Part of a small language model's weights: 14 layers, width 96.
Each number is 50 + 12 x the weight over its row's rms, rounded and kept within 0 to 99. Layers, rows and columns count from 0. The size before them is the row's rms in percent of the matrix's.

# q: layer 4 attention query, 96x96, rms 0.15, rows 0-31, columns 0-95
# k: layer 4 attention key, 96x96, rms 0.155, rows 0-31, columns 0-95
# v: layer 4 attention value, 96x96, rms 0.155, rows 0-3, columns 0-95
# o: layer 4 attention output (transposed), 96x96, rms 0.251, rows 0-3, columns 0-95
q0 113:62 58 47 34 51 58 48 46 43 35 43 45 49 44 65 78 58 48 49 44 50 72 49 44 32 43 61 41 37 41 64 67 60 51 54 23 53 52 72 39 48 51 41 62 59 48 42 29 59 50 57 24 59 63 61 59 27 67 73 58 38 37 50 37 63 37 62 40 37 62 41 43 46 52 36 69 54 52 47 55 51 30 81 59 66 46 32 46 40 47 65 44 34 42 34 55
k0 093:35 51 50 50 43 57 48 59 44 66 48 49 83 52 61 50 57 45 57 28 41 33 38 38 47 72 44 39 58 53 59 20 45 61 43 67 46 57 40 48 66 45 68 55 45 61 66 55 63 30 38 41 62 44 57 46 43 30 50 77 49 17 39 60 48 53 40 48 39 48 58 34 39 65 66 39 50 60 82 35 54 40 52 46 41 43 52 59 54 49 60 61 47 55 72 47
q1 085:42 70 49 53 37 62 55 36 51 32 40 69 58 50 49 48 64 54 65 37 73 59 46 44 51 46 52 53 34 36 67 11 59 61 52 45 51 49 75 48 36 55 45 43 65 51 23 28 45 48 43 47 46 58 54 56 32 39 62 58 34 27 39 38 49 41 45 48 58 48 48 51 51 69 41 49 49 36 45 39 54 45 84 55 70 51 49 43 51 41 63 69 26 43 56 50
k1 110:29 57 43 26 42 71 41 47 44 53 40 41 31 55 57 34 63 52 56 32 38 63 40 37 54 73 54 61 66 62 34 58 65 41 55 48 52 44 49 72 55 60 46 58 39 30 79 40 51 46 44 44 34 42 41 46 40 77 58 57 58 42 56 55 68 25 70 56 40 37 48 41 59 70 43 44 44 57 59 37 67 59 45 68 26 47 49 57 40 64 50 38 60 45 57 53
q2 100:51 40 52 66 62 47 59 42 70 29 46 63 38 51 27 46 58 41 59 67 62 45 38 46 59 28 64 61 37 31 53 46 19 50 56 45 53 51 71 52 57 37 55 40 52 47 35 47 70 50 56 54 69 57 32 51 64 47 42 40 57 39 41 60 53 64 27 60 65 48 53 49 73 40 38 49 44 51 48 55 29 64 45 45 52 37 46 42 63 27 36 51 55 63 28 77
k2 106:63 59 51 34 58 68 53 57 57 61 59 35 52 26 43 50 54 51 52 58 51 43 62 47 74 41 38 49 43 48 55 67 29 60 47 55 39 57 49 52 41 48 55 30 48 27 39 48 50 45 46 46 40 50 44 52 59 61 34 33 38 43 54 46 29 66 51 45 39 61 68 70 67 75 55 54 37 61 35 64 30 71 62 65 28 55 36 19 45 65 40 42 72 54 52 54
q3 103:52 59 45 29 36 30 42 46 61 68 42 48 52 54 77 69 41 66 38 45 68 57 48 55 40 45 34 56 50 64 63 51 69 44 48 44 46 59 31 46 59 64 49 30 47 54 56 39 41 61 51 41 27 35 59 64 52 43 58 61 56 80 56 33 33 63 63 53 39 38 42 56 45 69 65 44 49 45 46 25 61 22 50 37 53 49 40 57 42 52 58 39 77 57 53 39
k3 100:69 35 42 37 36 28 46 50 59 77 59 47 64 54 58 55 54 60 65 45 40 55 51 73 51 57 35 73 45 41 48 57 39 74 46 41 47 54 27 52 21 52 39 48 49 39 56 32 44 64 48 41 45 27 57 53 54 36 39 47 49 59 30 35 61 59 36 72 53 68 44 45 42 36 55 52 62 30 65 59 56 45 58 43 69 38 59 60 55 54 57 72 50 46 37 66
q4 098:51 50 42 72 42 78 40 58 57 53 52 26 40 53 60 59 55 80 48 50 52 61 43 26 54 73 51 49 61 54 57 42 49 39 36 49 65 48 59 70 41 52 48 50 40 47 55 43 46 36 31 62 32 50 62 53 40 43 46 64 52 50 69 45 73 29 65 31 26 64 43 57 45 51 38 43 47 48 42 52 58 38 48 65 31 50 64 32 52 35 65 33 38 76 48 43
k4 105:52 63 56 43 63 51 45 66 36 36 64 45 36 35 32 44 48 48 36 53 55 59 49 41 58 43 41 70 75 44 67 60 52 46 55 44 44 37 38 37 56 20 34 39 63 50 44 34 51 54 70 48 52 40 54 47 47 74 57 40 60 64 56 55 34 70 68 55 50 79 53 26 59 64 47 61 38 37 61 51 60 73 59 64 48 43 39 41 49 35 56 48 57 23 50 64
q5 113:60 29 23 61 56 42 62 53 56 69 30 49 39 51 58 54 35 72 35 43 66 59 61 59 49 44 46 48 52 68 52 54 62 47 54 41 57 41 24 60 47 68 34 64 48 65 45 43 56 40 61 41 16 61 58 51 55 46 47 59 67 48 41 48 60 42 39 39 55 53 55 43 43 44 78 42 38 66 57 44 83 40 42 53 49 35 65 47 31 41 62 55 54 32 64 56
k5 121:74 29 38 69 66 14 31 54 59 50 57 71 58 59 57 53 51 69 40 51 44 63 36 73 37 40 58 68 55 49 38 52 44 49 54 53 56 45 46 54 42 74 42 31 51 43 47 33 53 39 62 41 53 65 22 49 62 46 53 51 57 50 33 60 58 49 49 33 71 50 41 40 43 46 70 43 52 40 36 59 52 39 76 37 58 47 56 57 49 37 48 62 36 55 31 50
q6 098:49 43 43 48 53 21 51 46 41 41 55 27 53 59 75 85 55 60 58 51 62 65 36 65 56 47 45 57 77 38 69 42 59 43 33 53 46 66 52 53 38 44 40 44 50 54 43 69 43 52 45 38 43 65 56 38 52 39 52 65 52 60 51 48 30 27 53 59 41 87 41 39 55 33 71 50 38 34 52 57 46 57 60 50 38 48 44 42 38 70 35 59 48 53 50 59
k6 094:60 40 66 32 64 68 56 56 79 50 30 64 49 26 60 47 52 53 52 40 39 61 51 40 47 61 57 66 38 39 37 46 46 63 60 48 55 48 67 30 56 43 53 47 46 62 63 41 63 58 61 74 48 44 46 44 56 62 36 33 75 39 41 25 45 40 59 37 44 69 41 34 49 54 67 42 29 40 38 49 56 50 75 60 62 46 36 35 40 50 60 53 45 64 52 30
q7 108:49 68 60 50 63 41 44 57 61 30 51 49 36 47 40 47 49 70 71 50 66 60 50 45 64 49 40 70 38 58 52 62 45 36 62 28 48 60 37 57 42 59 33 55 53 41 65 49 54 30 27 68 57 37 68 40 57 50 48 34 39 38 46 29 47 32 61 65 63 59 56 52 64 49 28 36 63 61 17 51 51 51 61 45 65 49 70 39 29 57 64 48 47 43 48 38
k7 104:76 39 56 46 54 50 47 55 53 52 36 60 49 35 45 14 33 49 52 48 59 40 45 49 53 70 54 37 37 38 53 76 48 76 60 49 26 38 51 60 48 50 47 45 71 47 56 60 55 68 38 35 44 23 58 41 53 58 46 34 49 50 46 44 62 55 55 61 64 40 66 64 77 37 57 52 51 48 48 63 36 50 40 47 24 64 46 36 71 44 56 44 55 37 42 69
q8 095:32 29 65 52 41 56 55 50 50 30 56 41 68 22 71 46 35 64 59 33 48 54 68 43 45 63 49 50 53 31 59 46 59 30 26 59 60 66 59 65 41 53 63 41 31 47 54 66 43 52 59 47 66 40 63 58 60 49 51 41 41 41 70 42 62 52 59 36 37 58 57 50 72 49 51 67 41 55 55 36 44 53 37 27 49 52 34 66 48 42 38 26 55 60 45 29
k8 096:52 51 45 49 39 78 53 31 52 25 56 30 52 29 57 50 46 62 67 33 50 68 38 42 29 55 39 41 45 58 61 80 42 43 64 43 43 44 66 47 46 61 42 59 50 51 37 55 54 52 54 39 58 48 54 52 34 74 69 44 44 50 52 43 45 47 70 41 37 60 44 49 41 42 34 57 50 50 36 59 74 32 82 68 71 48 33 41 37 52 66 46 54 51 41 51
q9 110:57 62 52 67 68 32 69 38 54 29 56 57 62 33 38 46 49 55 67 53 44 40 60 54 68 28 65 53 28 27 71 39 17 42 50 60 47 60 43 47 58 46 68 41 50 42 48 53 72 52 50 71 60 53 50 49 49 41 48 46 50 46 37 56 37 59 41 61 73 67 54 41 67 50 35 40 56 48 53 53 35 38 31 43 59 56 64 30 62 51 46 44 73 55 54 63
k9 085:43 49 57 48 58 50 56 56 46 62 75 22 45 55 49 49 37 60 54 58 69 51 80 46 57 42 10 53 53 61 58 50 51 34 37 50 49 61 44 53 34 47 53 31 46 48 51 41 51 46 43 56 44 24 55 56 48 50 41 24 59 63 67 45 53 58 61 61 63 67 51 70 72 58 55 62 47 61 45 51 25 66 59 52 38 36 56 16 45 46 47 33 52 49 51 58
q10 086:27 53 52 43 55 54 64 59 39 44 72 48 68 44 41 39 30 46 47 36 33 38 69 35 56 69 53 32 56 54 25 52 39 36 49 63 61 38 40 41 36 33 64 66 38 37 48 57 63 58 42 71 66 63 66 59 34 54 50 54 51 53 50 60 49 33 64 62 63 58 65 47 58 58 31 54 73 57 61 50 48 41 28 50 46 45 39 43 50 48 42 34 55 64 21 55
k10 083:57 63 41 50 55 31 49 47 54 35 57 63 53 16 30 58 71 47 54 62 48 55 52 61 45 59 52 58 52 53 40 50 30 64 48 58 31 53 71 70 43 55 41 60 60 29 24 62 38 54 52 42 40 59 50 34 38 49 38 56 44 33 24 38 61 55 68 70 54 58 42 44 42 59 47 59 61 36 72 56 38 33 61 41 48 43 63 58 57 48 76 54 52 69 36 40
q11 112:67 50 44 49 50 43 57 62 48 66 31 56 37 61 44 60 55 49 46 76 74 51 60 33 30 30 51 44 62 55 39 54 59 59 57 48 57 42 52 55 77 52 44 56 54 45 24 61 55 46 37 52 38 54 43 52 63 56 69 42 37 23 35 41 80 44 39 19 45 42 54 68 64 63 61 56 42 52 39 42 46 30 49 38 53 56 55 56 42 53 48 57 25 43 43 67
k11 098:48 57 53 45 34 53 51 50 56 54 48 44 58 60 40 38 39 28 49 47 58 60 73 34 62 51 33 25 52 46 67 42 51 52 70 54 54 62 39 40 61 29 51 42 53 43 42 49 25 63 55 57 49 30 42 63 53 51 48 53 27 51 67 67 55 68 43 53 51 57 61 61 46 55 39 48 47 53 62 63 12 43 42 46 43 74 32 35 64 85 53 42 62 47 60 49
q12 100:54 52 67 67 59 77 53 43 40 28 35 62 56 49 49 52 45 40 66 44 43 46 43 43 54 46 53 44 53 53 42 58 55 39 66 58 39 44 73 52 60 53 36 42 58 66 65 55 55 46 53 61 46 52 56 46 32 61 47 54 51 62 58 49 33 37 36 37 49 45 67 29 48 29 35 69 74 40 47 82 58 54 33 65 33 25 36 36 56 53 43 55 62 24 37 65
k12 114:44 39 47 29 34 62 41 43 45 60 37 51 52 59 61 44 48 30 54 51 56 34 53 33 63 47 35 18 49 47 67 44 36 56 41 61 58 65 54 49 64 41 52 67 65 41 50 59 52 46 60 67 67 52 53 55 66 70 32 25 40 46 62 70 40 27 35 45 42 36 64 59 60 54 32 59 46 58 45 59 29 71 57 58 44 52 39 28 52 65 53 44 58 50 46 75
q13 099:36 52 49 38 43 71 36 49 45 34 47 45 47 59 69 47 56 42 50 61 51 78 60 58 56 31 38 54 38 69 50 41 51 62 47 43 58 55 35 41 47 70 44 60 58 64 58 33 52 64 43 39 49 41 77 56 31 44 30 63 80 55 68 36 61 29 58 55 53 34 22 53 48 51 43 32 60 47 50 38 48 36 53 76 57 57 48 31 42 48 35 42 45 38 53 54
k13 125:55 54 59 39 41 55 67 50 50 62 33 34 27 46 35 56 46 25 48 45 65 37 61 51 59 53 37 35 45 36 61 48 52 52 43 50 59 60 61 55 49 30 54 32 51 48 35 72 53 60 64 37 54 49 44 60 38 59 36 46 33 55 55 73 30 60 50 51 58 47 62 81 71 80 43 62 53 56 37 58 34 66 44 72 38 50 24 32 50 47 39 51 48 43 41 58
q14 102:58 47 35 56 57 67 50 46 52 51 36 59 45 60 56 53 61 28 49 67 59 41 31 75 37 28 50 20 56 60 47 69 33 58 67 40 44 53 52 49 50 46 47 50 62 60 49 41 39 35 45 42 45 47 54 61 55 52 33 50 72 43 41 39 31 55 54 52 34 72 33 56 40 83 58 57 53 54 45 56 61 33 54 37 57 76 55 52 39 61 59 62 23 54 33 59
k14 092:50 60 77 53 69 52 59 51 57 70 43 69 54 41 47 50 62 55 47 69 38 52 52 66 53 45 74 34 54 43 51 38 42 58 35 39 64 57 27 57 50 31 49 53 49 36 59 54 67 41 47 71 33 54 67 35 79 66 25 50 45 61 69 53 32 41 28 48 67 53 54 58 55 36 34 61 41 35 43 53 43 43 28 27 50 45 48 51 38 43 53 52 44 50 59 42
q15 099:55 64 62 40 72 54 28 34 66 65 51 61 48 51 59 85 55 38 38 35 57 60 35 34 43 43 55 55 58 77 56 52 42 42 62 49 62 48 37 37 32 39 52 42 57 52 59 57 51 44 64 33 47 63 63 49 32 62 64 59 28 46 43 53 32 45 32 47 61 40 39 43 41 66 27 42 75 42 52 33 64 46 55 59 66 62 38 56 45 57 52 62 41 33 51 50
k15 088:61 46 42 50 50 38 24 38 54 66 67 65 45 53 34 51 31 70 56 46 50 24 34 56 52 65 57 45 65 50 34 52 53 60 32 32 49 66 69 50 46 44 53 39 34 34 53 62 60 45 58 47 66 53 47 58 60 31 56 36 41 67 56 42 51 60 45 40 26 50 70 45 77 50 64 38 66 51 50 34 50 60 65 31 48 59 48 31 33 55 58 54 51 70 57 33
q16 093:65 49 49 39 41 43 60 59 54 64 66 45 48 63 61 37 49 52 30 19 50 30 50 74 64 60 38 49 44 46 33 33 64 40 43 46 63 66 29 55 51 41 45 35 39 64 49 53 59 43 68 43 57 54 66 32 75 42 41 37 48 44 54 43 42 53 47 46 59 67 50 47 67 49 39 50 31 52 60 60 29 42 58 53 61 58 46 58 69 22 26 55 52 69 67 55
k16 086:44 45 41 47 51 58 60 38 49 51 60 34 40 44 65 73 56 54 39 69 63 40 61 41 41 45 54 67 38 53 58 52 42 48 32 44 39 56 56 31 28 59 75 53 62 69 29 66 52 61 37 38 53 53 68 19 41 61 51 70 65 37 47 33 67 55 21 54 47 63 53 48 34 40 50 39 45 45 56 65 49 37 67 60 49 56 43 40 56 63 43 54 28 66 57 45
q17 100:49 26 43 44 33 50 69 34 35 59 66 47 31 42 47 44 38 70 55 42 52 62 43 65 60 49 36 64 44 58 46 69 47 20 64 51 48 50 56 42 45 60 62 30 64 60 36 40 49 74 64 56 45 81 53 47 62 78 46 37 53 54 60 73 54 53 32 38 41 43 45 54 56 61 46 49 51 34 50 52 22 63 45 58 59 45 56 57 66 34 58 56 39 59 49 44
k17 086:60 56 38 59 49 57 55 39 46 48 52 47 42 49 73 60 44 38 77 35 64 44 30 37 42 37 55 37 79 60 61 61 37 34 62 58 49 48 56 45 49 61 51 42 28 42 49 23 55 64 59 55 66 58 63 63 64 43 41 62 63 31 63 56 62 63 65 48 50 59 52 34 51 47 40 42 26 62 57 68 52 64 41 21 52 47 36 43 40 45 28 32 49 55 61 45
q18 100:47 57 51 75 79 35 61 51 54 38 45 51 72 48 52 51 54 69 41 26 50 46 58 50 45 26 47 57 35 32 55 17 51 69 51 48 60 43 54 43 60 41 43 57 63 41 36 78 50 45 50 41 50 50 65 66 51 48 32 42 67 51 49 57 57 53 50 43 47 57 50 59 49 38 37 66 25 36 35 55 49 33 29 45 62 36 38 71 46 51 51 51 53 68 74 53
k18 097:53 48 51 42 56 50 47 56 56 30 67 60 44 54 45 35 44 57 52 32 47 63 67 43 47 48 45 50 43 56 50 42 46 35 34 67 52 35 76 45 36 55 51 36 49 52 50 50 59 49 78 26 45 35 55 53 58 77 55 53 56 64 57 42 40 42 56 49 72 54 63 96 42 54 42 55 42 45 49 51 45 45 72 39 36 58 40 40 48 65 40 51 71 47 21 31
q19 095:58 21 44 27 52 42 62 37 42 41 57 52 68 42 65 42 41 38 51 51 60 52 44 67 50 65 56 46 62 36 48 45 39 50 47 49 54 72 62 40 39 31 81 61 62 67 43 61 59 45 56 59 40 43 28 59 51 36 43 41 51 69 66 51 51 58 45 45 11 52 54 52 72 50 47 44 47 51 49 54 47 26 18 50 70 48 63 51 50 40 56 55 44 51 44 67
k19 089:34 39 49 56 50 37 60 53 71 62 39 34 61 58 78 71 56 55 64 26 51 45 47 47 46 45 62 59 38 45 76 34 53 39 30 58 46 75 62 39 33 49 52 46 38 54 62 55 40 43 43 60 34 36 46 50 63 58 57 56 58 41 50 41 60 39 62 55 57 71 67 59 67 69 38 49 42 38 42 52 44 33 29 49 65 55 63 48 31 31 56 45 73 59 38 52
q20 102:47 48 70 39 50 59 69 37 40 44 33 55 70 20 39 45 47 49 47 75 42 39 58 37 62 54 44 45 44 38 61 37 45 58 39 54 51 29 58 45 43 67 44 57 53 49 58 46 81 39 42 35 63 61 60 56 39 50 63 31 49 41 27 47 65 36 57 58 54 50 64 62 40 90 56 54 43 49 49 49 39 58 61 54 33 37 29 38 57 51 59 67 46 57 51 40
k20 101:47 52 38 52 45 45 53 58 34 40 57 45 53 58 33 45 60 44 62 37 35 43 43 57 59 84 46 23 58 46 46 45 61 39 59 50 61 60 35 53 46 46 40 68 61 66 40 43 46 60 46 57 42 63 28 68 37 53 46 60 41 65 37 55 77 37 71 27 53 47 16 53 49 46 47 48 48 62 86 39 62 48 46 40 47 63 67 64 44 45 31 49 51 52 45 53
q21 106:47 45 50 49 72 39 49 69 60 55 54 45 61 35 38 20 31 46 54 37 40 43 50 51 47 77 63 62 64 52 54 51 55 41 46 53 72 43 79 45 71 55 53 57 51 48 47 55 56 46 39 33 56 41 55 45 58 53 47 67 43 51 43 58 41 70 47 37 62 44 71 43 50 40 39 40 61 47 47 45 43 72 58 49 38 64 32 61 37 32 42 58 16 20 65 46
k21 093:62 70 33 39 42 51 36 50 38 37 73 66 39 82 45 64 40 60 48 50 49 51 56 58 43 55 70 41 36 46 75 63 60 51 55 45 53 57 53 29 63 41 58 51 69 32 39 29 36 41 57 32 44 56 44 50 61 40 66 44 48 30 61 41 65 49 64 49 51 52 43 68 53 72 74 61 35 43 47 35 54 33 51 69 49 58 45 65 53 36 52 40 43 66 46 55
q22 094:33 61 56 57 50 40 58 26 64 44 46 37 70 48 50 39 58 32 36 38 40 38 41 58 49 51 43 55 41 45 45 56 47 72 52 46 40 20 41 42 68 59 48 61 43 57 55 57 44 55 36 54 47 42 57 45 38 50 63 80 67 51 60 72 56 59 45 58 39 81 46 48 57 53 46 54 93 34 76 51 37 52 46 63 47 40 59 58 38 37 55 43 55 52 52 31
k22 091:43 75 45 39 52 63 56 46 33 45 38 42 29 76 66 57 43 73 43 25 44 63 40 68 55 58 26 49 47 80 45 44 37 45 48 41 53 38 33 40 53 56 58 44 37 40 74 63 45 32 43 52 48 55 26 50 51 64 53 53 49 51 61 67 54 52 47 56 56 37 49 40 61 55 63 74 29 59 44 26 59 37 55 46 43 54 60 45 40 37 62 58 32 55 48 54
q23 106:45 41 36 53 50 53 59 50 34 48 59 44 75 48 61 42 61 74 53 44 51 59 49 28 46 74 33 50 37 52 51 37 63 40 77 60 53 36 34 45 23 58 58 36 43 51 48 72 36 35 49 67 50 61 64 65 48 40 31 52 57 35 75 49 62 63 31 46 42 63 54 46 50 41 50 42 53 60 51 37 76 44 47 77 48 50 58 34 63 53 45 51 61 51 33 42
k23 092:47 65 49 56 39 34 39 32 46 46 43 37 46 50 68 30 89 41 44 57 41 34 36 66 42 60 41 54 53 59 43 60 57 63 59 65 44 30 67 42 45 35 44 39 32 50 41 59 45 41 67 56 53 51 32 48 55 73 69 40 67 40 66 46 79 48 49 36 57 49 62 48 38 38 38 45 46 61 29 56 61 58 47 50 55 28 63 66 63 42 51 49 61 50 32 54
q24 100:27 46 51 41 50 42 75 66 45 34 55 36 65 59 53 74 38 49 49 44 66 53 50 45 51 42 47 23 36 56 47 42 36 37 56 52 47 42 40 44 51 46 62 51 46 45 52 40 69 69 51 71 74 56 67 53 45 33 49 75 76 54 32 37 57 55 52 43 51 40 50 27 69 51 41 54 18 64 63 60 45 69 45 35 48 51 63 39 63 41 53 54 46 63 53 49
k24 096:56 51 35 55 49 50 64 47 44 72 45 27 46 43 45 40 53 53 69 62 06 49 82 40 40 55 48 52 43 48 38 30 54 49 27 60 55 44 41 52 32 51 51 38 48 62 52 48 51 63 58 40 59 49 33 55 45 52 52 39 76 55 66 60 64 50 52 63 42 72 36 60 53 50 46 37 56 42 37 54 26 44 57 50 45 51 57 57 70 40 56 51 26 27 35 60
q25 112:36 49 56 68 48 41 60 41 60 51 74 39 58 41 57 44 33 36 51 60 51 59 52 58 60 32 31 55 60 63 49 79 34 31 63 39 46 56 38 49 34 53 61 58 32 44 61 72 34 54 48 45 46 42 58 42 59 45 39 55 74 36 59 51 34 38 63 53 44 63 29 46 51 29 53 17 65 70 47 50 53 44 42 53 39 57 39 55 67 41 40 42 55 65 51 75
k25 099:62 56 65 34 55 37 56 41 60 51 56 21 61 30 74 46 46 70 45 63 59 57 52 51 40 55 46 55 61 64 44 50 52 49 53 41 51 59 35 66 70 64 27 21 55 23 47 44 54 42 44 53 44 41 51 62 37 58 46 38 63 48 61 44 48 38 53 51 74 53 53 39 68 55 52 69 46 52 47 58 67 45 56 54 73 22 29 51 22 39 52 37 44 59 51 47
q26 104:62 58 60 51 64 47 39 40 70 48 42 60 55 42 44 64 37 78 22 36 60 43 35 68 57 42 60 56 32 56 68 48 46 34 47 24 34 48 59 49 53 59 35 42 37 48 52 58 73 83 33 43 69 54 28 47 78 38 45 47 49 46 43 53 53 60 42 56 44 45 42 71 45 36 58 56 38 50 39 60 45 40 61 45 35 55 40 35 50 41 54 48 49 47 40 68
k26 089:48 35 62 40 42 41 53 70 68 43 58 50 64 31 63 62 32 43 56 61 37 41 66 36 53 54 45 27 62 26 45 62 31 42 63 58 40 38 57 53 59 54 67 52 47 54 71 34 71 35 54 30 49 44 46 50 69 50 55 61 51 56 39 56 49 60 43 63 41 64 34 58 36 35 58 46 62 47 66 56 43 61 63 82 38 40 55 50 51 38 27 38 47 70 60 43
q27 104:34 39 53 62 58 69 60 58 45 52 68 53 45 31 57 17 48 49 44 57 57 50 48 46 56 42 36 56 51 68 61 65 51 40 39 46 49 56 45 66 60 27 49 43 44 57 76 66 51 20 57 48 68 61 12 39 47 39 53 34 38 63 55 45 43 64 54 57 57 37 71 43 64 50 44 44 50 58 51 44 43 54 35 24 59 52 34 34 47 60 40 50 49 43 70 37
k27 095:32 42 40 32 39 36 63 40 54 47 57 49 59 60 47 58 53 53 39 29 49 49 56 55 45 54 54 71 51 39 58 70 48 54 76 29 52 72 35 61 57 49 54 45 53 49 42 51 45 65 46 55 50 14 51 36 45 67 65 56 54 35 66 58 56 55 50 78 62 66 39 56 58 70 52 35 60 44 65 37 70 45 62 37 45 57 34 44 49 32 25 60 55 36 43 66
q28 104:37 49 35 47 40 32 52 41 51 58 51 42 67 51 76 55 48 60 27 27 49 36 47 48 51 38 52 59 44 32 52 58 29 49 69 64 41 47 44 56 51 48 47 48 62 64 62 73 68 49 48 32 55 40 79 46 58 59 26 41 54 66 52 35 63 58 55 48 46 51 44 60 64 61 59 70 63 45 57 32 63 43 56 62 40 38 79 43 58 55 45 72 46 31 69 41
k28 089:38 51 61 42 58 67 42 40 46 68 59 25 50 57 43 51 45 48 41 26 53 53 44 49 44 52 59 64 41 29 52 47 59 55 69 56 52 69 65 59 59 52 68 51 65 55 52 65 67 67 53 33 45 67 25 44 56 57 47 34 52 40 64 36 59 63 47 53 58 56 31 56 40 11 45 37 34 51 24 59 55 45 55 60 36 52 77 51 55 48 38 36 50 44 36 36
q29 102:45 56 30 59 65 45 53 24 52 32 62 55 61 46 18 73 34 52 49 43 47 52 53 40 40 58 64 46 58 31 42 83 50 52 66 53 55 32 55 40 45 50 33 50 51 27 45 33 52 26 55 64 49 63 51 54 45 38 71 46 47 55 44 38 34 63 54 38 55 61 45 77 46 55 52 65 40 47 57 44 40 47 58 59 52 49 52 26 48 30 48 65 57 48 68 67
k29 099:42 39 64 46 50 46 54 47 57 46 64 63 49 60 46 60 43 51 46 60 43 49 65 51 52 57 42 60 74 30 60 47 53 51 72 50 52 45 26 49 61 57 28 48 71 41 57 33 47 42 56 34 48 51 61 85 53 56 45 53 40 45 49 61 70 53 27 25 28 32 67 49 50 61 42 19 51 66 61 34 38 42 52 40 33 62 58 46 57 52 71 37 59 50 38 39
q30 103:53 29 70 49 51 70 57 36 61 62 58 61 44 60 59 40 70 17 39 49 82 57 42 48 57 55 72 70 40 40 60 47 44 46 40 50 46 43 32 46 71 35 34 35 59 16 63 39 55 37 61 73 41 63 50 58 56 46 42 53 49 59 47 49 45 40 45 45 48 38 50 48 63 42 50 41 40 44 62 55 71 48 60 42 48 28 47 48 36 55 51 56 61 34 48 64
k30 096:50 40 50 33 49 48 46 32 61 47 40 54 87 34 56 65 46 60 57 49 32 45 40 56 58 71 39 54 47 76 55 52 46 51 61 40 37 71 61 53 38 43 44 34 47 42 55 52 51 57 39 41 57 50 39 70 41 63 48 43 37 65 60 61 28 45 31 55 45 68 48 53 48 62 42 37 42 49 54 44 48 47 42 43 55 70 87 54 68 47 34 51 31 44 70 75
q31 100:56 57 43 29 63 55 30 57 56 51 23 69 64 53 30 44 64 67 42 32 48 56 59 45 49 52 50 62 50 35 49 41 46 51 53 40 47 47 64 30 29 79 46 46 50 42 68 73 40 30 56 40 27 56 46 52 48 69 54 34 49 66 59 43 77 58 29 64 46 60 53 57 71 63 48 55 56 40 40 52 51 60 59 30 38 67 55 45 51 37 32 46 60 58 48 48
k31 089:53 56 61 45 56 29 43 47 45 62 50 44 25 53 60 40 36 49 42 32 66 45 45 49 38 62 31 53 67 60 49 57 58 49 45 41 32 36 66 52 75 44 58 75 64 33 33 59 44 43 66 52 35 52 41 53 63 41 46 48 36 65 27 34 39 50 45 68 37 53 65 61 33 63 55 42 53 58 80 53 63 70 37 60 35 58 53 62 43 57 38 57 49 25 52 57
v0 106:63 61 59 60 58 36 41 53 33 15 52 64 63 45 31 47 53 32 47 37 50 46 48 42 42 33 61 45 36 62 50 66 67 50 52 46 36 45 51 36 59 42 54 75 50 41 50 73 58 39 44 49 48 42 37 27 38 56 38 58 45 42 30 47 53 76 45 48 90 62 51 47 51 37 48 63 64 65 62 45 52 36 42 47 67 51 42 57 69 55 54 59 39 49 38 67
o0 106:45 70 48 22 54 44 43 55 35 44 38 44 77 37 60 46 32 54 48 68 46 59 55 56 49 53 59 35 59 59 38 47 45 67 40 29 50 62 62 52 36 57 61 75 32 45 32 52 44 56 38 36 41 44 66 41 50 69 43 57 58 49 61 49 69 38 24 26 43 58 42 64 50 47 63 45 56 47 52 37 51 34 58 58 42 45 65 71 46 71 65 52 75 41 38 49
v1 102:51 61 32 59 66 62 46 41 28 23 46 45 42 66 43 63 43 41 68 36 54 40 45 46 53 63 56 43 45 40 46 55 39 61 60 52 52 42 69 46 59 25 68 41 37 68 51 43 52 53 48 53 48 40 50 61 44 57 43 50 23 83 34 59 39 65 67 52 30 61 32 56 60 46 38 60 55 71 59 39 44 40 34 35 63 35 59 68 40 41 50 48 48 46 71 49
o1 095:35 61 61 35 48 46 52 41 43 48 42 68 39 42 68 37 68 52 51 42 61 36 52 60 58 56 47 58 69 55 55 41 38 39 39 41 26 77 54 70 44 45 69 54 22 53 50 48 42 42 58 44 51 52 50 35 55 61 36 30 58 38 90 55 39 45 57 79 76 59 52 57 54 58 51 45 34 64 50 30 45 36 36 42 55 43 40 63 50 47 57 58 45 52 47 37
v2 100:42 73 52 52 48 22 59 51 45 58 57 54 54 46 57 44 42 47 68 48 41 59 52 48 47 53 45 49 61 85 58 42 50 72 38 69 57 40 51 67 68 45 13 62 54 39 54 62 59 62 31 44 37 59 60 36 37 43 53 42 32 42 49 40 52 54 41 54 55 43 50 29 48 43 71 43 46 56 54 62 21 62 61 60 34 41 25 45 52 57 43 68 45 68 56 46
o2 099:39 37 60 46 52 41 34 59 53 43 59 51 63 42 54 55 40 64 48 53 43 68 61 63 45 67 54 49 36 50 54 57 45 48 42 43 59 48 64 55 44 52 46 44 52 42 28 69 53 31 35 49 57 42 39 83 26 58 65 23 19 55 51 41 72 71 45 53 44 61 44 43 61 38 52 57 63 68 58 53 36 29 82 49 39 56 62 47 38 47 37 31 41 57 66 51
v3 104:41 52 38 60 52 37 54 56 42 66 72 50 50 55 55 23 47 58 54 43 57 50 69 63 46 51 28 67 55 52 66 70 62 29 45 44 85 62 51 43 60 34 56 61 59 62 44 41 52 29 61 45 56 54 51 38 47 37 41 53 44 50 59 56 54 48 39 66 51 45 42 65 40 38 48 39 18 37 62 37 49 39 69 65 29 38 37 33 62 59 46 31 60 39 59 54
o3 108:51 53 35 50 49 38 74 76 55 76 58 49 42 53 33 31 60 52 63 42 47 53 49 48 40 42 58 33 34 55 54 66 33 31 31 47 44 47 61 52 49 65 45 75 52 52 40 40 63 59 75 45 37 53 40 51 40 49 57 63 42 21 28 64 63 52 59 45 50 60 64 33 52 46 50 60 51 29 50 47 44 41 77 72 55 35 47 43 40 41 65 40 57 65 52 49